config = dict(
    n_layer=16,
    d_model=384,
    n_head=12,
    n_kv_head=1,
    qk_norm=False,
    tie_embeddings=True,
    parallel_block=True,
    init_std_o=0.0,
    lr=0.00562,
    beta1=0.95,
    lr_head=0.00837,
    decay_shape='pow',
    batch_tokens=131072,
    seq_len=1024,
    steps=3730,
)
Each number is 500 + 25 x the weight over its row's rms, rounded and kept within 0 to 999. Layers, rows and columns count from 0. Numbers have three digits each. The size before them is the row's rms in percent of the matrix's.

# down: layer 2 MLP down (transposed), 1536x384, rms 0.153, rows 528-627, columns 192-255
# up: layer 2 MLP up, 1536x384, rms 0.159, rows 529-628, columns 192-255
down528 105:517489502475473469493489501517500527496514520492461515473497465500485490502535425536488508519537488490512501484497538491520519467530514489524545493462469456544471498497529538544532528478477453
up529 110:470448480451488517506478512520485503471491458533475476513513522512537529535505531520509490543520519443519483464502528529515541493499538501506467511528513482529485490512503509509503489486492491
down529 103:526501490540511499502509474483538507492483492516535527498499509504511521474488462548506486497504512529508482511488499525494493548506500440516511489516494508544480489506523495521504477467500461
up530 113:503495487436493532492562499502449509520526502531529503504477497526495446504516541479519507534485471483441548519492493508492506468506529477539506505517511489508511520515484488530522511558491469
down530 097:472522485513511456470492512505547460494509488493517516505503475463503555497447516491468459502501508486489519513501532528504498449524457489490490492496496459561520499510461483477500505504517537
up531 087:490506497510485525517506508547527517495498502490508515508530532498445552447529518479491513473511500508535488466485466511547516508476527520478523504498509504511518503474554504489501486494498470
down531 099:474518487513500533494533558533524469495516485483511497464457527488509482484528474467503486470496519512522570476506539505508509556493481495442527490555501489525519519521522479528523512509516507
up532 091:479520526507483537476538526519437488503491534512513467485512512507475507463530454576467488488512497481516485505449478509535482477482514499508557503524470523554496483474492459514491508469490481
down532 091:525497509503458491488505526537531521484529535498518509537495512468545483486472479506496478456502481488519485506497469534464508471509517477497530506521499535494493534483491504487481550470505491
up533 093:511512461520481496507535560497509475507473513522490488508480509536481510516495498481482490472475552458488514487534487496475468467460501531479483530512526490510491529510538521505483527454540506
down533 093:472544545475485483486492506543504488512488520490465505547537542484515523504506460523500524495511468515519539483531518469491522492533522499522500506468459489518521476513498492471478509553478479
up534 095:490532468535516509505505533526514540470499477451495502515474469470462542533483462492541477456484507485510542505520487523484462513488502506534467520507502505467493491499495485511525455527485500
down534 096:508540492488526511531516500471517499474537470528493515495480498503513489447489474508499500523502482542405484520487503491482535497519512480499527507525532492467511536536507493555532502552510539
up535 108:454507459501524496509504504577517528491532467485489554516469490486508508491515515501456528532497543517495462487502503508472480501488460502522512465501502471521522492518486499553488516505472471
down535 112:514491505484497504476483510521496539530497486502456536532481531506512481463523558529522540481489553507504474529512505474499525483517518541503457511457487500513505526480502486526475536500484523
up536 094:520499486522526544463514553463460502457513505478503491509534503493468542525470481461493479494482491535511553517530508464523504516514457480527525505484510506511493534528463443531532512498468447
down536 092:521527512582519465480492524529498516476518524519497498507485480457502516467523482505499494541498477531503498512523498474524539500499460514522540437474477473462475501491487491485499506472500559
up537 095:529514469513514517517486499488510476455537496504490524524490502535504495525527556513494476533520523480482480475497524497488531467490444478511490519508514502473526505482516494491465515498468523
down537 095:456494477488456524478492476496476531499468499485533496489520488467507517523484462516443522474500498530549562484499503484491500490510458501509518466482514515495521501518510536516507547482461548
up538 091:474498517527546528434485527496482494509482505479464441481500485493480513510504512506535463525489481515513542527503498524532498501471477495475476531540504525484512501538474495490465501513503443
down538 104:495442502536534530539529473504464512494489468495482485478548470518474501493505516528509466517544514450468492525486480495531473559509487509481508540488501517572524484516504496486471490479521443
up539 092:489532493480543413528459481460514489486545454471503547543536515470470489490496480480504490495516477484515510516485489493497509520465488492483518492537486504519479422556482478510555471497528464
down539 104:511512526469498480518499538499543449484507477469518527519512479467484470467507503501501493476500510515532494470423505486485506516486488512482474467487461496519487480538470495486518444523529436
up540 113:500497482536502489538533501485522461465501520518476523541436526514502534513503480518454509480445479498456479473494575515518506471501539475462484482458514515511508443510502489492471482551498471
down540 109:518458506495504491463521519519517496513521495512503504496511476490502516507524495480482482547472480494527532499428486496513511493508498537498520494473469559549522478503481499528523491498526510
up541 115:503504460531492512478459484505534474496485516451528525525499500490524558512486496500540509486554514453522521489513525500510424484490592533489500535500514483463485510491490497527485459473534495
down541 099:515482498517508499508482523529494496494510475503500471551470496467491520490511480509488434490490493494463510485496495500461487502561465514502467514507472498454466475506453545512471461500504486
up542 090:496490486528464515521470451519517532509474483510511498504472476507531508489528520515537493510498514466541502521483535525526479508519506477489519529533506500488576484503513521524439506511524531
down542 094:529520491514512491546464510486507487488503450511463479490519480481552503443493500506470485507537552503504451477484516482524527516474488480504490512524519499506463493459454483503472507521525454
up543 099:483519465491515478490519518492502520455500476484447518471493496500505520519406523511492446477472513536501474473476441533534522484470496501471521503500505506491485513509491544524526497472442474
down543 101:517505478549517499522501449539524498485511488497523540535469524487513484512467483506505529498449501522436477477510532514493481502491511482551505549525530468488479484526461519484473517507481518
up544 115:431487521487494451516501508544542519540525489550509519493495460503535467465501520495490499503501558492488498506516501528481483473509495491518448531509493535454510478551509514528505476479507471
down544 083:570486489543508497482495501526444527482511546477487504486473507507481467560497474505492516516528451517475498545486504524482555485480482471500510481463498482530527475431509484478486545515512502
up545 116:544490502494540490503497523522516468487512482450476529546490521498494511503492511551499503505511512462479477487535518502497470512497468473482491498547516506462506524485545517518446494525459449
down545 110:506522491464493464472502525467510481474486467520526523483495531556475496463500503524492536514491448495493501508512493524501499494507517522484492482556490515550538482493509502488486505493470501
up546 100:481523485486500499477521530491490520468472463487514492469471499554477516531502476536491493519463520493464509485488482496471500509509542466501511543492513478488489560500521504523532491466477525
down546 108:511502500490496474508524511452483476510478451552483489501475491494546487529495480439462488471491503486439501497517534435545507480483479470464505526481480485490531494518508485531515485484472511
up547 094:495483434481501463500499450510507468531452456517484498518479502482495502511498479510481518551494561510486462476488456501496488506496517506490520517495513487452492538524484498500507490558539494
down547 096:497477490462513521503497534499528511505476475481477515515487490553487436518478518463513485509501555487499493463504517504496540473534493516488553468499513491503491505468489462513503519558492496
up548 091:487515505481456515470538460511490497448537479475492489470514519509495517482505467574518494504490460459512517474481482518498518477505529516540454559501499519500507482535517519467543514479493488
down548 095:542573498506502532541520494487470499489508490557460503495488552474493499503512480533516507543534505554527497503504521486512488478510468463487524506481515498526505500482504506535502501518489517
up549 096:494526470491474481488447541475525515493496513500484488515493480478491514529460475509504503494539513496501505514477507480511496473501511541510495514506543501484467479487525497516532526560469477
down549 096:514512533522492540472489505487508502504510515499512533465477530488521479478512480502473489514475517504517525497442480548496487543527513490501483500504494507505511445489494494524453487480419509
up550 097:493538519505488487490522533535510463494514494489484475510494488523539523461473457510508499516519536517525508523473491499518517503470449544458439481456503495512472465556485492510489508479477454
down550 103:514491493473480450526489506499505476526493497554508502489478487561518500477553468507484497493510536513482533473463503446519547489521504473533497506496522553510498501530520471507559503524503498
up551 100:466513520535555473524460504481511494496517467480542517517468481476511503515456478491477527535514507506484504509468467507480521474561471553494500503516474481493526518476493480482506512519510473
down551 104:480482486521514464479454463494496503536524490482487476480514517486475490487512540476510480561485517532522532553523500496480477530567485532538494512465500496494538475458504519507499498523530482
up552 097:431495516518532456499521449549516530540535481504489475484500527522508515471497515477522475471454508492527504506476507506448497471518475472514459501490520550456500522532496432514501479517481489
down552 096:481476525502494486499486542523503475505517522440509513513524475475539445493540530508496525502553523541455496506528493457489507548482513501531489486489469505520540482488489536496492490537466531
up553 080:470494506482537475465459498490515486512527454510497531487505468444507504461468469542492525482473466478500495529559504475491503514541536467492514496487485526495517552476497498481461531469456522
down553 109:461529518500498475505492527494518499483509449506462511473522455510524481489505501467502522515480509464538492478522492404517513523479529523488551475513468530496513532485501503531489493514486551
up554 101:507502491512505496502519514539501488525516505454518503545498486491478512526493481477497493492521586475519466461481478461502515519484449534500493504544510529501522531495521477495463502523499488
down554 108:500503502485529537499545457520493523505503520498493476528481495508482542519510451478510487516537500498499539464512499495462526543485487478493465539487532519511518525509456435493459516519473488
up555 098:474480542465488515472492472483487506498521525485485506490497511494479501494469549544493472473484522455571501550490512507556478514512494488534477481499524480518489478522540516498493491489474472
down555 108:501535513518489491466489492467485470500477471513521509504554474536494474500488481523475518497480452532455534449527473495511490536461520444517530484522522537499521516469492493483492500527504490
up556 085:510471516513491473500514516494480474527496478509462494509485464542495507522442480483514524500510479453489479521478471532513464525517521490529451534475451449487487495470509507513495523453511514
down556 096:511543504519522475492470511438494483510499518518501493481475467533521510460501522523499510476503501521493520496476511544475509498530505534439494502507517536531479541492492473505518535451459530
up557 099:487471492506507527530535493465500536538542491534480482499493513484485490486519508551496467515399480452556488484522554505514520485537477507485470483508514493450509504515459498518533470427461535
down557 094:486494505484509487461512577499490506474571488431537472503497524506511527532478500504520525493503503523514527502477482516537501458459491470521532521514508520483477540489523514515467517499489491
up558 099:491522484517481557507511507507490512430510490446504527511452479498513502540507477468507516505507502538498542483494498500512517460536525497500507505454486540519496507500495502492501477511479518
down558 099:488491563475500521480470489492462524480500508513518490501507513496491461514485497522520480499518512502475499503518488507516485514494499530527495534485515467472492476522512528507498529524498466
up559 091:476451525468488509510519464511489483533476493536505523499468497521523509455486492513505495516496487512490539536501494508526512522502483486533449496505491510516497496498462516494482468503492502
down559 098:478483529504554488452493442495539520522466525518539500544480475510511510500519505532507493498458522497514529472519473481528502545496507541470552494469504484502500504501525516466527555462517524
up560 097:481491517492483478504533473540499467526491520512502503474433507467498512524502501526510455467461450510507553503469522500510507508524496491482504525518498463467494472490503478517471502475509471
down560 103:488491480517522492571545487498508511472501507539509511512461508483536509512510469523513511521512452450488515511475501468499487459532545515481507461478525462492516505505472441519515537512514474
up561 103:470512439496534450518481531515509467470459532514505483479489513492490535503500521460478499512531499521490469465502534489534472522521460507534475510512445515473533521478534496518510484522486464
down561 104:524480513516476482538464512495500478433539495480487493453510488465502500475538521508486519544488473528466499488533520513553495474506509545494494459478493500495476492486485488535492556428441512
up562 102:539522512489525531510525522509536523520489492505517437486470520528523483510518464537513486492481476558539445475453529498498465510493539479493501522537488497524513499513473494535513485507492479
down562 100:529487526545503527521459519535497500433523497527514513548495510529532511508529561508508520497512527521533485465482510495533496550487465529487515518455513513527507502480524515486468499470514481
up563 101:498484552484483484514471473478482524534505493511544465481513514525532473502487445463490470547468541485542537462460519506459515481444447480526525533510509495538524480526443488502517532499517556
down563 107:520525524531515490544516486522514512511532461505479541502476506483476487512491477473492474516513520464511523502477523458549474479519472558500478485514496490497553522508507494467504541502522481
up564 097:524480498443506480470571531484518517505501464499505454495442496506477518500488468525509471511522501490514526505510466529524480512527521522526466510523474483485519501508505481487497455532487459
down564 097:504529506497469515492504544499551501495490479499508485542581514496481494486466531490475519531501475519452532478522469530550512474478476498507519481500510538516517542539501509546546513460481531
up565 094:467479469435486470468502523492498532506484489536509518515508503515497449540451510483486499508468467487530471484509492568516469539517496516510496519504533484481489490486562487502474497508476453
down565 098:505505484483479498487485502457558478492476488462475492484511477455455495522525443480481507515487535521484519501550487547447500520477521498494542549490501529456516489487481473469472492512516542
up566 097:514500543486501481520501510471520519503488493525472530521509445462481514490485546517516514508512474486492476525477480519490513561510535504476481514514477539504559510551516471475503552488510501
down566 098:510472489498511530487502486526497514505503495441415524509494526538513453476510474522521490475487553494486477476510476485465467533503526523480478527494513464502510514506491514480481529488541520
up567 085:504528495519516503474451476464490454487483437478538461468455513484512513507521491518473458497468513507503504468460499527509485489496530516533508510501487505460479526499521493529480487501474508
down567 100:505537538492479549486510509523514469552510486543519542464534479523527511563498532507497450530510492490508459521485518437520471520502484518490501501499485502524523519496491507520495502533511492
up568 106:492492463549520459512485532500516507498490505503494498481510514492501439569482491502497502531493528502531524505527497520513488474467499454533485523495501518480507464514478469545534480531492466
down568 098:493542520503529492455509515503481482495560555487512511522503471516492490467477520464496496521519512474501433494521499518493453536512496491492486568531519494527505440497491491501483510467529508
up569 103:461486515547535468496486509482488490498490511521452499493512491466530473504471489511503483509467508511551505469519488457523529465468452511496449503536486492533500425528471526499508503472511457
down569 109:458517510546541488497479517510472497495481436509469489447494483542478502509467499494499526464517459481520533482549477481460466491470497480505531518487542519542526476479466493497484486486503494
up570 101:540500527509483512503495533528486561514527481481518525487488522529510482504524506515517478528506485517484514502492472483515497513513506524499539542507476482495543491467492543508471478441513510
down570 097:466466497492489528457501481479527519502513531508484488519512446522489487510523496535500487477491501464539486530505496484457545492502471471504497502549513506498416551539525427468520520520503495
up571 099:487497538467493511504476449499502485496529502550479483529497490515488487523481466491531491486454492493505502515462549502526504528504508515455493521470513448516503512508485508512472468547500487
down571 102:518508500469502481482484548497496489467514503529496565533518499459475519512499461502448545541457480471486491495527487510500473496464524524491527505464497457469477503443515493486516461504497453
up572 099:505481519511506545510509571514468480505477510501479535506501531540488537494503502523514526484527518499494508509497513522499474506492513484465486488473509452509512447506509490536524453521529481
down572 106:526477497500507497489529541495504498510508489484508486489457490466536544527487500520483471509523510484494509487506507481521518500480514497454503491494491539490520507491570512481480498467480503
up573 091:465521478518487517477519488467504504502489514467480515550492481489541554480487466489506508501537503511501502559521496509486535506479483504555500513496483526474463505499505469481510538515444510
down573 092:497497485492520521500519480467529492470449496504490506479508506476468468497507518503510472513516487487482443518506514449512533478508500485488511451484501503504498515528520537456487508500551478
up574 105:480483474539494529504530494512471492543459496485498521519508484505516495478533474498540545510502499486511481483554508511510475494521461538538499488459453533515497500476505495519503522487536509
down574 109:454504528491514490510503526496510498484456496514514537527508507502538477560524500502511485480513538513495435508529468550471488537475479497484522471470493517473520515508461502505494527485478513
up575 109:526450503515477518494486463500471526492529454521513482508460505562489465510490529509510516499451496477493503515506502528493483504515508480455492484480496458501495482485522511507512534494460502
down575 093:547496541502475518509507527509492519483509543512502522499493472510519523481543541494532486479501544497481461477474523519497473497464476504513471521495474510528504478544503514467526514510496500
up576 098:493518459493537494481430500518451473489502496485493512473507504480455472517490520497482483521481498477507498474511498501491520552515500531483511527526551464508484545492483541516543539539529472
down576 103:477521481458536557502512503469470503497472516486509535481499475507518487494500502503485520522517509540502491493518503559511503488500498464474524518541512537539500532474485513504504498505476550
up577 097:501491502501475542500474526496501511511502467522482489460544455522545483509469507477491502504489538541521528528506463521527482531513532444496523488520468486496515541544511472502514509502492432
down577 097:501540485483480514503458503494483465494499499476491529510507529483473512510525479534509510476506496495526529526485505491519520484518494485449505515538490458514501516521495489508508477458509502
up578 096:495551501529483490526452502497537476492473503504502496543486525546479517515517533517511489488500512514535499515523523497491529471518532509509527516487490516525538514496505498487508496532495483
down578 106:519517460453490488539484508481496498484509461516501492529493487522505483495522498470510493499480474447496463510500510434465485489502521485509503473551466514538513461508477532496514482478475503
up579 097:469488469460550495508486527489493493494462548486460464501521501496530506546483416530490481504502513452537503506492527478484486498487497493509514490507518509489492501526517511500484486497507486
down579 101:491481464491491539485460474500506511474525505465504485513521492476488492536501516494507496460471453496522524477510507500566472478476487546518459516518526568493498437505473489547484524526500533
up580 096:516499526519508497503515505479531520520468493491514501512539449467508549486506469451511538503549538506480481485490507520496495488556481508511469507506482525499508488489493485535483455465506550
down580 097:518495517469495484493530530499468544490504517515510494477532513463517516506503459474473512497474512471543497508499501410504460509474492466561495501442515518481475491503519507487507473546511477
up581 093:496516521507512513484526495502500511493475491520528461521508490489438525526482503530505525545489513514528501494502502527499485520530516475509477500483496508494544515493542483511488467473494515
down581 104:481520521507509475561513504509499493453477506483519526486473473481447539520518502560524477507517492488482513495488484448510506497494476514551465521524485492456513451476572483485507487479490525
up582 106:447527518450452522574487512514487500514500468490504491492495490485479476528476519461467520482507532539511545477498529492526528514481527507475545467514492503536493520558505533515518506518540519
down582 094:518438556488499473482472507517508485494520542476499519539486535475501522477507501492522449516521477501509521490515495519514459476500496516504495533494479459492544463488480501478511471489528530
up583 093:445465489521509549496533485524465494508505516498509502486525462502497509481494532527455518488534515462470546484494475498487504518496475493497504484486477508492489532521453519498519558481457478
down583 094:505497472469502496490498521519561481492490512516505504521506484453533461522442540511466493496496536494542495551485518492448507500500459514498499504471463500527507509482517475495475512457538484
up584 094:518515466513487535535494500525481528511510463506541517489552531483470487441493480500473480486512478536485524497491493509466513483492474492478506490475545443494541521481516495516473489468478507
down584 102:537495516467516536500531539516507505517499484493560512441527488462443492487464491508519470489548522487484454508518471458504503513496504513488485488463527503486499517466495493473454490465507525
up585 116:531477545453501493485485480443509454492492498490519537473478524460590518508508489511446495498515517543486505526526528496538459483502515465506515494478503529477509467475535498500493457517499533
down585 110:487506549485466529467490487466452495442516491517504511500495511513540541519507510528463529505524521493473500495469535496529450510508464451529560487492528498495522533465523506477485508519542501
up586 109:565513489470500500519508544524502548508512492519469531492502529521515487512518527520492504527501473496468499460500496492463510490510502490458538463467453517483498539509502478505499528534473492
down586 104:505487509516461505477508477493508489505465543535500488481495570530487510539521491502544453466489450501554488572489490525481499481473495502509475498493557539501522457497503502492488532498477524
up587 092:477493490530498510477465520474522514501528485514490513471485490497516500503463519556506474499488517488486501510465516504494511467482509469481513509482509512516494468491500539475506522533459447
down587 098:490477497499508519548479491498501488483457493457490515537538513525515523471482490519445533509528507540509510473499507498506454453495520489489499503523476490490467508531499490471545510489508499
up588 097:478501496494534518492526529499489495519488541526516520487479522523429513475502489459487520489526523498517549515519463478463495494516471496492509492466502486430512538518521506503545498514490527
down588 102:487529468525502460504483508502546517523444508499485516502487513504485486513523529503438509508511500489489510502515506443509523517470515524482479540513517500493517536531488513548542446471466521
up589 103:530492474518534508521486525482501476529524495497473541527521565523512529497506466512550465475423528478549481506480476504499468497516514494472501447494443511507493563522502472506481491482504492
down589 098:445526514555482514495497506492519522506526516473462526523536543497517496542500470527492523506497498493525434500457517490450526499464494531489535505502492508497478485502488490478512532521538503
up590 093:500462509437468490541480453493507539502500490488481485505485498525434508485513511501527482522498511491509532524477457511477459522507496518497518514526512570546476512478475467490480534521523494
down590 106:475498517480461499519514494549494508495496484552447509515541504529468486486469509522494477505484477482476499489472490499449488531488483500552513516466482469502498465493475501487495495557512491
up591 101:521504531474542484453508462569528539532479502531511519511513504469494475525485494545470537493444502523495491514472487482487537490508491506518487472467517509534512493521519540509477477464505487
down591 102:489476552476478461498542476544483519504500488496513495530471501482504505525439516526551492495514489533524483502531471458515469441486477508489476510471461476475492522507484480500488497512493491
up592 098:501541506495525518517520470505507522480501527508489480474506479469492534554450457548486453486501480467484439505519534508486500520485517463517543457469495514477508527513507511499491500533513497
down592 102:492513521480490532497485455533520529469515512524460487478517490454523543477495428502513467509476508507505487503469521467514534491518547484512485490452508499548486519507470477513492542472496476
up593 088:488483523488497473468501533478440509514450506481483494493510476466473549492485490530478512508486511477507478521495533530471497531519535494470477508547505497559531524547511479530490493515448480
down593 098:508486535495517493510481545521479501518485484502522503500478540488487540487470481478523526501464489475485546501503495507526479504497522479494528479485486545515481487532532476546527533501477487
up594 111:516528528462504504528496481505499511550485466498483476504506553473430530476470506528513474539497491497566496513485495501502473518550467506509536510479530504524510553496503484501481505500526534
down594 105:510451512501522503531517484505489490491518514517538507538495520530543504476513555499518547482481515527512490466477480506519516487506534457525458488528476475462516502493486487497517489473507533
up595 106:479478464473531495512549477529503492526499489468513503482520541475486486478493518472521502507520527522487543473517447486553429440540466552480502505536442489550486540494511476492526512496467509
down595 101:484507504500545521487472480500503461483570468531525468495503475465510503493497522454524502486469496488491548542528480554511469476510503494486493507459488493491533508501504541511486473540470488
up596 097:526505532500553469485494510554473503536518485456477537498499462503471489518468515541521465511497540487483456535457522470496525543488470528513480468491490475520537509533512506525537501542508501
down596 093:498511515474491516492518501468520479483498486521521536495519496507461479457477547512518529500514486510460487529505480541531512527503457510477471510509504482544463489503464448497509528521523512
up597 091:480480456472455489493471518495469475520474549546510460478487517517479473501518498444509534496498506512482476456462480474478482493502483511480507497486472476514487507509500487484484539488496496
down597 101:503531476511486505475560512512502466482511512467476516473511512492467532483526539526532507509492469499509490494495425435473477492475515544480509520526487488510516532484538501533476525502519497
up598 085:512492505452521501508532470515512482557525476485463468511490507499535507494424490495457464519484473448521490494498495536568475496501500486496493471509500526480484469502463476484488495515507510
down598 099:488544486501503486510513462491510524486461479499475525523465461512507532518512526526470518484474479489541478509537462445508496497517483507531503465492483498454524509495467478499489468459524501
up599 110:525514487497538461527477492453491488449470466470487503498519461526463529491514528494504476499524498533513468467518479505494512498494417571510430525472507510455466525492537462529546504481491476
down599 099:520510533511477492502472517507512521475537477464548527510486483517504518494480500487501482480501504471458496444468447479498476510457482461509491534472506470482504513522491544531506504490473518
up600 100:477516506527528539507496504537467517507522533483481492476525497482543483484558544480511472503496459493475520497453483500477533488461486469479488484537485533561478483488482507503500547567500510
down600 096:532468528503489507540509505514551523513512498484512478448466504513511521495498461479522496484479519474525531484500417541507516500469516480456504507492492510501503465464485480514493496481493526
up601 084:528490494530471483505542506478466499538487455484524519514476555491478494480471516504471491519505522508474520502515468544547497518525460553489525495527496463494523503488514490505508539498532478
down601 104:497513538509477512516508485512521519507531511500518497459507494529497449533451520466484525530511490498543566470531489469498494496516500536494471470523534485464520509483490465486471489520485474
up602 093:490553484501534493526537503546527545531491529475492500484474490490511514497470468510477477504507532546509467475486485487478499468496459469466527489497544462519507485486480494498524501444477555
down602 098:473549491499506459499507479489481512516514483499483487463536505532493481545468519464500530519554482480493510517491482488548521478486498495487525503484547518531473485489508523520496472536488484
up603 092:509501456491475467513548527527508474486485526524507506531486493500523468500473477482488517460539527509504524530451478495533543499485513468537562493506487473481496500505466502473484501514456472
down603 103:525507472533546488502512525536519511474477495507499511486513521500519472491499477465514515484555470479498488542462511507481457469474510485533551489523533502527486499524506494474490481533469518
up604 103:506511467492511469479490518503585479483514519454514500470493520508517518527515500516527511550468507476543489519452489519492470523470513509430482513473473500470536543519484472501520476458479511
down604 103:541519548476541471534492513503526502473486496500488504486526486553495501494498476545483513479529527498515510496457510529510499468528513546472503525464506542456493548527510486493483495498486476
up605 097:498518514526489502499504515519508486490515513483483533503522475457498502495545491474464546500515545544500496460525465509514510562512460503470458498413504473472497530532479466504507513511506488
down605 101:434514516455496490489463505503472529469507494498498553513527533506526472507512510478487476510533501496485514479500522518500531497515493487540497501504434487511510470486503517492531551457483511
up606 096:481447535470509501504504499499472472499493464510554562484504457496493502480525454494476499475541426530510522497516544520515507527507493499498511499504441545515514511495497489512443469500470492
down606 097:506528442519445485527526506497479495492487487540506521506480469505476464518497518487471473487507542528459529495478534493474544499499477453505507517505503478501491481524522555529466508494511471
up607 093:492501458504521506497528500449519527495474485492524497497505497519521478478482462499515488440507515476484487495479501500506530477525467491514512516460521538536514520533508473484476491498524497
down607 092:487508519516507480483467480485449481536538493490490496514500470492440542472501510469491466483494485483509532504490519503518466501520526477483522507560496502480520442435489536455522523503460474
up608 113:485458519554500496491498480498502472506526474502470490526464547485457550509468520498477470474510537499498471525485488528510504528521530470531557473520470488521504485502521478480487529470458526
down608 106:458480473506491532510490490527525461563525484492486530558516568514506517497542485488461500514444465458508507432519486519452503535491517460478533484468466498498507470489487512498488539473472531
up609 099:499501517495530466464542521480509483473495518483536496541458485435488487541472520481504466490489493471516506552467529467495486502506529461492516515545490487539512464514508528459514456501485504
down609 100:519497477480498493494480510568492519465455485466562468493532501469474502508474504477489480514469490491544509494521522469479541505510501460487513495532475511470509479557532538475566513499535495
up610 088:535505478480463488497489498486497526521504524525557551498498526484529533479489478526465524519515471457482492477470486516514493540497519504485521505509473478514473500462452462504544481459481443
down610 101:515507483467537474516477489468465532443523477529511537522503510517472492533504526527521488540523494526511553454473460474504479525477530465492515486515501426512483525496453466515536521507496446
up611 099:538473478490499451535526484504451503521495494494523474488471472504489517459460523474515524474507515512528487472521488490468535501479469467538463500488514464460513485510489481494499479492481554
down611 099:526483534472507509490509503494483546544474509506483491520498503481527521472494496506513524490508481496503522509486467498477506524477444497488543488468505500543511517496523476469490500510490485
up612 106:499451506463513469529543528467522510507493485489464480482469470483493506501548485480560551513493501490458487473517488513514498510567509499527453468478482463496480517491525495494491442497510515
down612 098:519507438481486500518502521492516497517501502468540473547509474480464491498476500511490452413524492513516473531517537477504526501510497504455535500503464497536502503478518519529528523494526521
up613 101:460495501509497506485520490452493511504493479521531466473535495493471496502499525486497452507469523450471485499529513507492479489524506497527505508526445470523466509553483484507469510526513485
down613 102:532492466459516476483507451519512465474502536479526452472533473521486462507518499469487486486527466492494480510514511487503476476517506483512497481475477462480514506507517503504526486482501434
up614 091:473518449495476475506517486523503502496472507542526526466519485479488487524490521530512491465510504483549452538511494459513494508543493479560489495547497516523544498479487521542485528520505486
down614 103:537552443514476473517470484523515504502504481507503513497485522488508486499483503524466488456532530482550469484470484421516489488570532497578476484534557515557517532538518488556515494507510487
up615 102:535521486479494505486531531476508488475508531516501503526525474524483539522514522481509495495531447491495514433550471461476514524557525498487486491525533565471473505510490446509487433508518471
down615 103:482541496522473518527519498513510526456493511482518435514490500481473491501505430471517458485557479480557452500511458469486469475507468504497512507503541529530475500473462491547524514489516494
up616 107:522492470527512514497540465529517514482522528508462514476460477553548435497471536489468520508504494507521486466557514492517516475467578490475509488511551486547527537463527464508512500500544541
down616 104:519478502502486457567533506466477480490554500461502480537478500536479512489503501517536474468515473472483512534486525508536526492535507486490435503488501464513491508502491457497525500485473525
up617 110:519466534455513506516477522514481494520515479532488482495498490458528487492476487533538509521518514467499479483536506518540470517485491503536482502505517472505499491455467509481512533502480501
down617 100:513514483530496503475518545538527499514468460508483463532501479474550506494503515531528477501505478503482470542534463511527476483458511463476479481508506505470470547491497525539473498500474513
up618 117:524526466538505472509509479511533487504461502496504531509537514501495508532462515508477491486514478468535505480524530458505494478507526466492463489511509432519527489508484485492487490522568469
down618 096:463509549542483507504499518481494507472485492493518490512456469510496485502490498486529503517530521519486465521454483544550498522497514489501501500469492517470527506513494509477465503506459511
up619 098:530557498515494536523467469487501519491489520514507472538489487491469472510517489466469529474459518477504550493537501499506527489476517456512513537472494485531509510529501479522522513453443530
down619 096:501458523460468482531504471472470475483444507463520464516529541509505489548492513505494529513477505478514483478545542545525513526477471542475480500499511492410488448503528505527476477498517500
up620 087:489500498489517499471493491506528535514487461532527509494496476478517481507505487490497491543472505526515468489521483507511513536502508489516486509528526516501502510488498529542483499491550486
down620 100:490553586486528495537540515518467524526523497518535489455481512516509485530466536514500489513468489545452486480495481473526504541503500494505505532498493513493503518506525519501509465517531489
up621 089:482483524494521479501495473486527502505540489511504486470498500434518502475538499427543478519477463493528514491510469504548500536476475472478500518527529488527501501495487517477503488485542530
down621 098:484514486539527520489466506509518507501562451508482494503501492489459483476486533415514489476508556438546481515498484494451498547447482492513472483539467538485510521503531501528509495491547466
up622 106:518522422519502519506482484511480530525523500470476513508524524523499530514496523485432487524519533455495528503545524501516492476492521484494501509508534424520540529526540517524508509521516489
down622 098:496468504478504493482498514475522483524500513450541500539487496447521464499504497532543539513518500499492535490485502525507525496541445498498483498513539483504486463514503544482511531482469493
up623 101:507514484480500533520476537481449482452488479549485499478506508538507459552518497514508470513519480505481487495501501474491511487519487493511479513552502483501512510500477511489497533529460476
down623 098:496479507511559484480494554484455546532457453509479508480482490466461522515514467505511503520515539526476495546488477531499517491498485480480523529470523492503471498527504475462541504525437494
up624 114:449512485491489485527510536509533468512479508480469469503531463491490471527496443513513570502538509487520474530461487411503529482495507486493519472471458522522483469480480484503467497502528518
down624 103:543532527494512550468525434510525482495501483457500520517496511472511478492519513446510466482467529476546508540519502486521485468494499465478515553470518496493536509486482531481449486512431506
up625 099:514490515493539515452507494472482470501485480487494542495500489491447527539479503523505497502494487493513519545424459505483512532480462529477502486534505517449515511476437525501490499488477507
down625 094:502483522496506560464477503511488468539541520499467517523474506543450511506515486523486505485549539492495493529517488509453547542485499547494526529520464536522500545477490517536478502508511507
up626 112:466483501534557488474540522546497506511542543512519465482524463443521501501485502499487453468441488493488484493503468501512473530498483507513476509504493479555517509520524455490527486518507475
down626 111:508492531461533493447450531499463514524464475552523512505484512467518502501475554518485503531515478509458451446478476573515494503503463500464472510480517504553480487500507543493492517513503473
up627 101:491514514496540456461534510512538445572494470532508509520520472488542486493516497554505514497516483512531504499492471488520510565478524440504512439479525508516513513459530475500466453472523530
down627 105:463493518536488483506526484505498525482477498520511500478533479530502524514468529508515517484493480524546535503457493435477535508504500500495505476502495508484538514512508493450489468478501523
up628 099:503491476515487514542501493503514505517511481474485510522482500505515472497512477470510510538513566471516511516505445487506513536531508521580475531536495524484478459535513530528528521483496466